config.toml
vocab_size = 8192
init_std_o = 0.00484
warmup_steps = 61
decay_fraction = 0.747
decay_shape = "linear"
final_lr_fraction = 0.1
seq_len = 1024
train_tokens = 349800000
Each number is 50 + 15 x the weight over its row's rms, rounded and kept within 0 to 99. Layers, rows and columns count from 0. The size before them is the row's rms in percent of the matrix's.

# q: layer 8 attention query, 576x384, rms 0.138, rows 68-80, columns 256-383
# k: layer 8 attention key, 576x384, rms 0.14, rows 68-79, columns 256-383
q68 103:40 40 41 49 44 60 41 71 42 74 17 82 53 43 44 69 30 58 50 54 57 61 46 47 65 47 61 46 55 41 35 65 35 46 43 59 55 43 38 63 51 40 47 38 50 40 57 72 49 60 66 30 36 39 39 39 61 48 55 32 59 39 59 53 79 46 65 40 33 85 53 48 17 50 60 51 76 44 56 47 23 19 41 78 46 52 66 49 28 56 64 59 46 85 63 11 28 54 01 56 54 55 35 55 25 50 15 45 45 35 56 67 56 51 34 65 80 68 50 50 43 44 90 63 61 35 49 68
k68 086:48 66 42 56 57 69 33 36 23 64 84 49 21 17 47 64 51 44 38 66 75 41 68 55 77 63 28 35 31 99 43 76 53 70 59 53 71 62 61 55 49 55 69 57 20 12 44 54 44 47 55 64 52 49 53 49 73 55 67 43 52 43 44 55 33 62 54 41 63 45 59 69 61 39 35 74 37 58 52 64 38 44 58 23 65 46 37 35 52 58 03 46 49 57 36 60 55 55 43 40 64 51 50 77 45 60 31 28 47 69 15 63 35 27 60 30 29 25 57 74 55 71 50 41 48 60 69 61
q69 090:45 50 34 63 84 19 61 51 50 77 32 18 58 44 60 44 52 31 48 63 48 52 54 48 36 53 80 44 17 74 58 55 38 31 81 31 62 53 54 49 07 49 60 63 38 49 77 42 63 45 58 46 50 50 42 61 63 51 55 48 62 21 47 59 36 66 43 61 44 66 78 40 78 37 58 53 26 60 41 38 64 30 53 16 70 59 75 50 27 47 42 55 71 49 75 49 56 65 43 60 60 48 35 56 56 47 56 58 63 46 43 63 33 35 66 67 35 34 15 57 67 28 43 44 26 48 23 53
k69 087:71 36 45 66 32 58 51 36 70 66 28 08 47 47 35 47 58 40 70 58 62 40 61 90 40 63 55 58 36 53 31 65 31 73 28 59 74 57 42 57 32 50 55 45 52 36 51 56 53 25 19 55 38 50 50 67 45 41 52 47 51 56 64 66 41 55 56 79 46 53 46 60 56 38 45 48 60 54 17 40 54 67 52 32 27 53 20 51 46 75 43 53 27 62 56 56 65 39 79 44 50 78 31 64 49 51 38 61 50 44 49 41 52 42 65 80 65 44 21 54 62 47 49 69 47 43 47 44
q70 091:41 49 49 62 27 66 32 62 34 49 64 73 33 35 62 46 73 73 46 47 57 69 50 61 62 25 61 47 64 43 48 67 36 59 45 60 43 56 49 48 54 71 46 65 57 53 47 40 19 36 35 42 68 53 76 45 27 51 54 51 43 43 45 56 70 39 79 48 65 33 24 38 44 69 36 67 52 52 45 68 38 47 74 66 68 69 34 23 68 27 20 46 43 44 45 40 42 56 36 55 86 53 50 37 60 40 54 62 44 62 63 36 59 45 32 54 45 51 47 46 58 51 13 40 39 76 39 60
k70 090:65 41 48 59 48 44 45 48 58 50 40 53 48 59 39 60 41 66 51 29 30 42 31 55 45 47 63 59 70 28 48 38 40 23 49 26 61 53 47 47 54 25 46 35 68 73 60 38 54 54 86 33 46 62 46 49 49 31 42 63 68 72 42 57 73 59 28 36 32 49 70 09 74 60 61 42 60 51 47 54 54 31 76 82 59 62 32 32 33 64 62 34 37 50 40 56 23 45 63 64 57 51 35 46 47 34 50 14 36 42 65 43 44 77 46 51 32 74 48 41 22 46 61 52 36 63 49 43
q71 108:83 59 80 53 44 79 39 67 44 46 30 66 47 29 49 77 59 19 45 52 32 48 48 58 52 57 59 35 87 38 52 55 64 60 63 44 44 65 64 54 50 49 67 47 53 42 44 70 60 71 68 23 85 27 57 48 59 42 42 50 45 47 62 65 58 36 46 55 52 80 34 39 40 56 41 56 61 30 50 50 63 50 37 80 36 58 49 63 52 60 60 69 63 58 26 18 56 44 19 69 45 41 67 39 25 70 36 36 45 58 27 68 63 52 47 70 39 44 18 53 54 38 50 37 46 57 28 95
k71 103:48 65 59 47 53 48 27 42 30 64 73 48 39 21 70 49 36 47 48 54 75 31 78 47 66 40 71 45 29 65 37 48 37 81 56 49 54 38 60 70 44 70 42 28 17 38 48 46 35 29 50 63 60 56 45 35 55 28 68 50 31 29 18 52 49 42 60 70 73 50 52 66 50 55 27 51 53 48 38 97 43 34 36 30 46 34 38 54 32 38 30 56 59 62 65 32 45 58 47 62 48 54 53 53 73 53 35 33 46 62 30 70 37 42 56 42 36 03 44 51 48 57 62 36 45 63 55 66
q72 103:60 45 47 63 46 63 37 45 41 49 39 67 53 57 54 51 70 40 32 25 31 65 76 66 70 41 75 49 36 55 42 43 41 73 43 32 70 36 59 60 35 47 61 54 51 40 54 40 20 45 70 25 65 48 52 41 40 53 72 62 53 59 42 60 57 33 70 60 79 39 20 60 31 52 38 50 51 48 49 30 47 37 80 59 60 49 43 63 62 54 56 13 40 61 26 45 72 48 42 82 76 18 64 38 40 44 10 60 41 48 50 53 77 37 35 62 42 66 16 31 40 50 42 58 62 42 55 60
k72 082:38 67 52 66 50 55 58 36 37 61 41 40 31 51 87 57 30 38 57 28 56 71 57 44 48 38 75 52 62 73 65 33 40 46 55 52 31 39 50 77 39 66 41 26 61 48 13 27 56 34 46 43 50 44 56 65 49 24 47 38 51 42 31 49 28 53 48 62 56 61 60 31 64 49 56 66 80 42 68 79 35 49 50 50 67 45 54 21 20 56 57 82 43 56 51 64 20 59 32 57 68 79 36 50 43 55 54 50 59 82 45 69 70 41 40 24 54 43 80 41 55 58 72 56 24 62 52 43
q73 116:51 65 56 71 47 32 16 41 66 35 61 27 40 51 32 62 45 55 63 40 20 52 44 42 42 29 57 49 44 84 60 47 74 26 16 62 54 59 64 34 11 12 62 52 68 28 66 61 74 36 38 29 43 66 38 27 44 49 58 60 60 54 65 78 42 52 63 42 51 32 83 36 71 52 50 50 44 87 43 48 68 58 57 37 66 56 60 42 44 36 45 63 32 43 43 53 66 35 63 41 65 41 34 49 40 51 36 57 68 73 50 43 48 49 33 40 53 60 29 45 61 46 67 76 29 33 30 23
k73 093:76 51 44 46 39 32 52 32 32 55 39 39 67 45 46 48 55 58 50 54 52 75 29 31 10 46 62 57 36 25 58 34 44 52 75 34 60 37 77 44 33 58 65 29 83 56 37 75 47 32 54 73 50 60 38 42 53 38 58 65 66 36 28 55 33 52 68 66 49 52 45 66 25 26 54 49 62 43 45 28 61 65 47 50 49 34 39 65 64 48 41 47 40 60 57 83 58 01 56 75 65 43 59 49 40 53 43 66 32 45 45 36 72 75 45 66 40 48 46 67 54 40 55 58 28 39 55 45
q74 104:57 53 51 31 27 59 63 58 47 56 85 64 36 25 65 38 54 51 49 69 75 36 44 45 88 58 39 62 62 59 50 94 49 71 71 65 47 55 52 71 78 65 48 41 45 46 59 62 49 45 55 44 38 55 84 35 74 53 44 48 33 64 39 59 52 37 53 29 63 67 23 37 52 45 52 32 63 58 48 65 44 62 39 35 66 57 62 32 89 29 31 47 63 34 61 45 36 65 55 56 44 54 49 46 32 56 56 40 58 73 56 73 22 47 61 62 46 40 06 67 57 43 51 42 65 58 30 24
k74 081:43 45 63 66 60 52 69 39 64 53 39 43 46 26 59 32 38 53 58 26 56 53 44 63 73 79 77 59 53 46 42 51 22 52 37 66 30 50 60 55 39 68 52 63 38 36 41 33 36 81 83 43 21 52 27 56 46 62 35 54 46 62 34 65 66 65 66 56 47 56 31 38 72 60 47 34 63 61 61 74 41 35 50 70 48 64 36 45 58 28 68 29 63 31 48 32 33 67 55 48 52 53 42 59 57 65 36 36 72 66 54 41 54 49 36 30 54 43 51 45 37 36 48 58 27 64 59 57
q75 102:89 30 57 51 38 58 42 43 36 43 37 53 34 57 45 67 69 36 40 44 51 45 50 46 65 46 74 43 53 33 52 33 40 71 52 21 48 31 59 48 41 40 63 50 65 35 73 47 32 70 50 21 71 49 68 32 30 30 81 71 51 62 38 82 74 35 55 55 61 78 25 39 52 63 37 58 53 43 35 40 58 55 55 67 57 44 48 38 58 60 56 36 47 68 46 38 55 53 54 81 77 39 69 55 50 30 42 34 52 42 54 31 80 24 40 58 15 93 12 35 33 44 41 69 73 59 49 47
k75 098:33 55 47 46 81 38 41 57 55 48 60 49 35 53 55 63 57 46 53 76 62 46 49 37 44 39 61 64 45 38 72 38 35 55 55 37 32 28 63 74 32 41 56 29 62 70 50 39 67 58 57 41 68 47 35 57 32 37 51 36 18 37 18 43 34 70 57 47 58 40 55 26 65 47 26 72 50 27 69 66 50 44 25 50 56 85 78 30 26 43 33 46 52 37 64 65 73 45 44 59 62 51 15 46 59 41 49 59 76 53 22 47 53 54 35 22 68 41 66 55 50 50 50 43 43 54 61 39
q76 112:22 64 59 45 37 52 63 27 29 70 49 51 35 49 66 58 40 36 73 52 62 03 53 54 68 70 60 45 39 96 57 88 48 57 43 83 57 69 65 44 41 55 63 47 28 32 28 71 62 47 47 73 52 48 58 63 63 69 56 44 59 39 42 38 52 53 34 25 33 61 69 45 63 35 58 37 69 50 45 52 29 40 33 30 29 65 53 23 60 85 39 81 45 59 67 53 28 56 31 20 27 25 69 74 31 68 62 49 73 58 38 49 31 53 45 88 78 36 23 56 50 51 56 46 54 32 53 47
k76 084:00 53 35 29 76 28 57 48 40 46 52 46 51 57 55 43 53 34 54 54 55 26 17 66 29 69 58 50 46 51 55 58 11 39 38 64 37 34 65 56 31 22 47 28 42 63 49 76 50 81 60 59 53 53 44 59 41 66 61 52 58 66 36 43 47 69 65 81 48 51 44 05 70 52 61 29 45 45 60 34 27 32 30 53 25 84 57 48 28 64 49 42 58 62 68 56 72 34 54 38 40 41 41 65 54 70 65 57 82 51 27 30 75 39 54 50 61 53 52 54 41 47 56 30 37 38 77 26
q77 114:68 19 49 50 54 49 44 36 37 54 55 72 37 53 48 49 77 39 31 50 62 53 61 53 66 57 62 15 48 39 57 24 35 56 54 01 41 32 39 44 26 36 33 39 49 49 56 48 37 45 59 55 54 39 61 53 19 44 57 42 44 70 72 59 65 45 54 53 52 65 21 57 32 49 46 63 64 47 57 44 30 42 48 62 57 40 40 56 71 69 61 23 39 65 40 53 39 52 66 93 56 67 44 51 70 38 41 57 24 18 72 55 72 58 32 63 30 77 32 61 27 38 50 70 37 66 38 60
k77 109:52 37 33 66 43 72 50 53 66 25 46 22 40 57 34 61 58 38 34 70 58 76 41 38 39 45 43 45 55 54 78 40 61 35 58 41 45 60 53 48 41 30 31 41 58 76 38 46 74 80 71 31 54 37 64 48 31 46 61 41 22 68 33 33 49 47 50 44 72 46 57 14 75 40 47 51 44 51 60 63 42 54 50 47 60 44 66 31 30 69 41 86 31 48 42 74 43 59 43 60 62 57 28 53 46 30 84 67 61 52 44 43 78 63 45 11 58 56 90 57 46 70 53 44 61 38 60 40
q78 134:78 30 47 48 38 49 50 68 55 38 30 82 70 55 64 45 57 36 43 56 76 61 50 83 48 35 62 57 48 21 54 31 44 35 66 30 55 40 64 50 45 71 34 32 75 40 49 33 19 36 55 32 71 64 54 54 35 31 55 68 49 48 60 88 49 61 41 42 59 75 25 74 48 53 41 62 14 56 52 01 39 67 43 61 60 41 43 71 74 44 66 43 70 53 36 56 71 52 73 78 72 53 48 30 82 30 19 42 47 47 64 27 65 59 54 54 28 61 41 48 41 53 58 35 56 39 49 68
k78 089:70 34 45 60 52 49 39 39 61 61 39 58 53 63 37 76 40 83 36 64 41 77 61 28 34 40 52 47 85 53 72 20 39 43 49 16 61 31 46 47 38 59 33 74 76 54 21 36 64 33 34 38 51 61 64 35 62 35 54 43 62 37 52 56 50 54 51 47 53 48 59 70 37 37 31 72 86 60 51 39 49 68 44 44 62 28 18 49 62 43 64 80 44 73 62 67 41 62 56 65 36 81 28 47 12 41 57 75 38 46 60 39 69 55 55 68 47 62 53 28 51 51 36 82 75 66 69 50
q79 134:26 84 84 61 59 28 56 55 50 56 54 20 66 55 63 62 29 49 59 54 49 43 65 59 30 43 73 73 30 68 53 69 68 69 36 75 64 55 64 58 32 47 64 53 51 33 37 75 68 43 32 38 36 70 50 53 75 64 71 77 68 41 54 54 45 48 53 19 48 32 71 50 65 48 57 45 42 54 58 60 62 56 53 46 43 58 57 38 24 41 56 65 46 43 45 49 61 04 32 07 59 22 59 61 37 79 43 46 56 64 15 51 38 35 79 43 82 43 47 47 68 62 51 28 35 33 53 41
k79 132:32 68 66 26 61 24 44 28 32 75 33 64 66 44 67 54 62 53 47 43 55 32 48 88 68 40 62 53 58 40 24 81 42 44 49 56 61 68 50 53 48 68 73 47 34 17 43 58 23 31 50 64 33 70 31 67 75 66 70 68 61 46 52 50 39 74 66 67 58 57 46 72 44 69 67 39 34 47 47 35 54 37 34 62 39 52 41 62 56 52 57 27 43 59 43 34 33 55 45 36 59 52 65 65 37 68 26 09 34 33 57 48 24 40 46 91 58 46 29 58 47 42 61 50 47 58 56 65
q80 092:37 51 57 58 68 48 34 73 43 31 55 32 51 49 46 70 54 61 45 59 38 39 45 36 33 25 84 49 43 49 57 21 92 57 22 24 50 49 63 48 27 30 57 48 60 50 85 79 62 26 18 39 35 68 30 26 37 56 62 51 74 58 51 74 44 60 53 19 38 14 69 51 69 31 56 62 68 43 57 53 62 59 66 62 72 49 59 28 52 48 42 50 35 59 52 45 53 35 37 51 47 22 46 67 47 60 24 59 40 64 35 71 56 38 60 34 74 52 64 33 60 58 57 76 47 26 39 34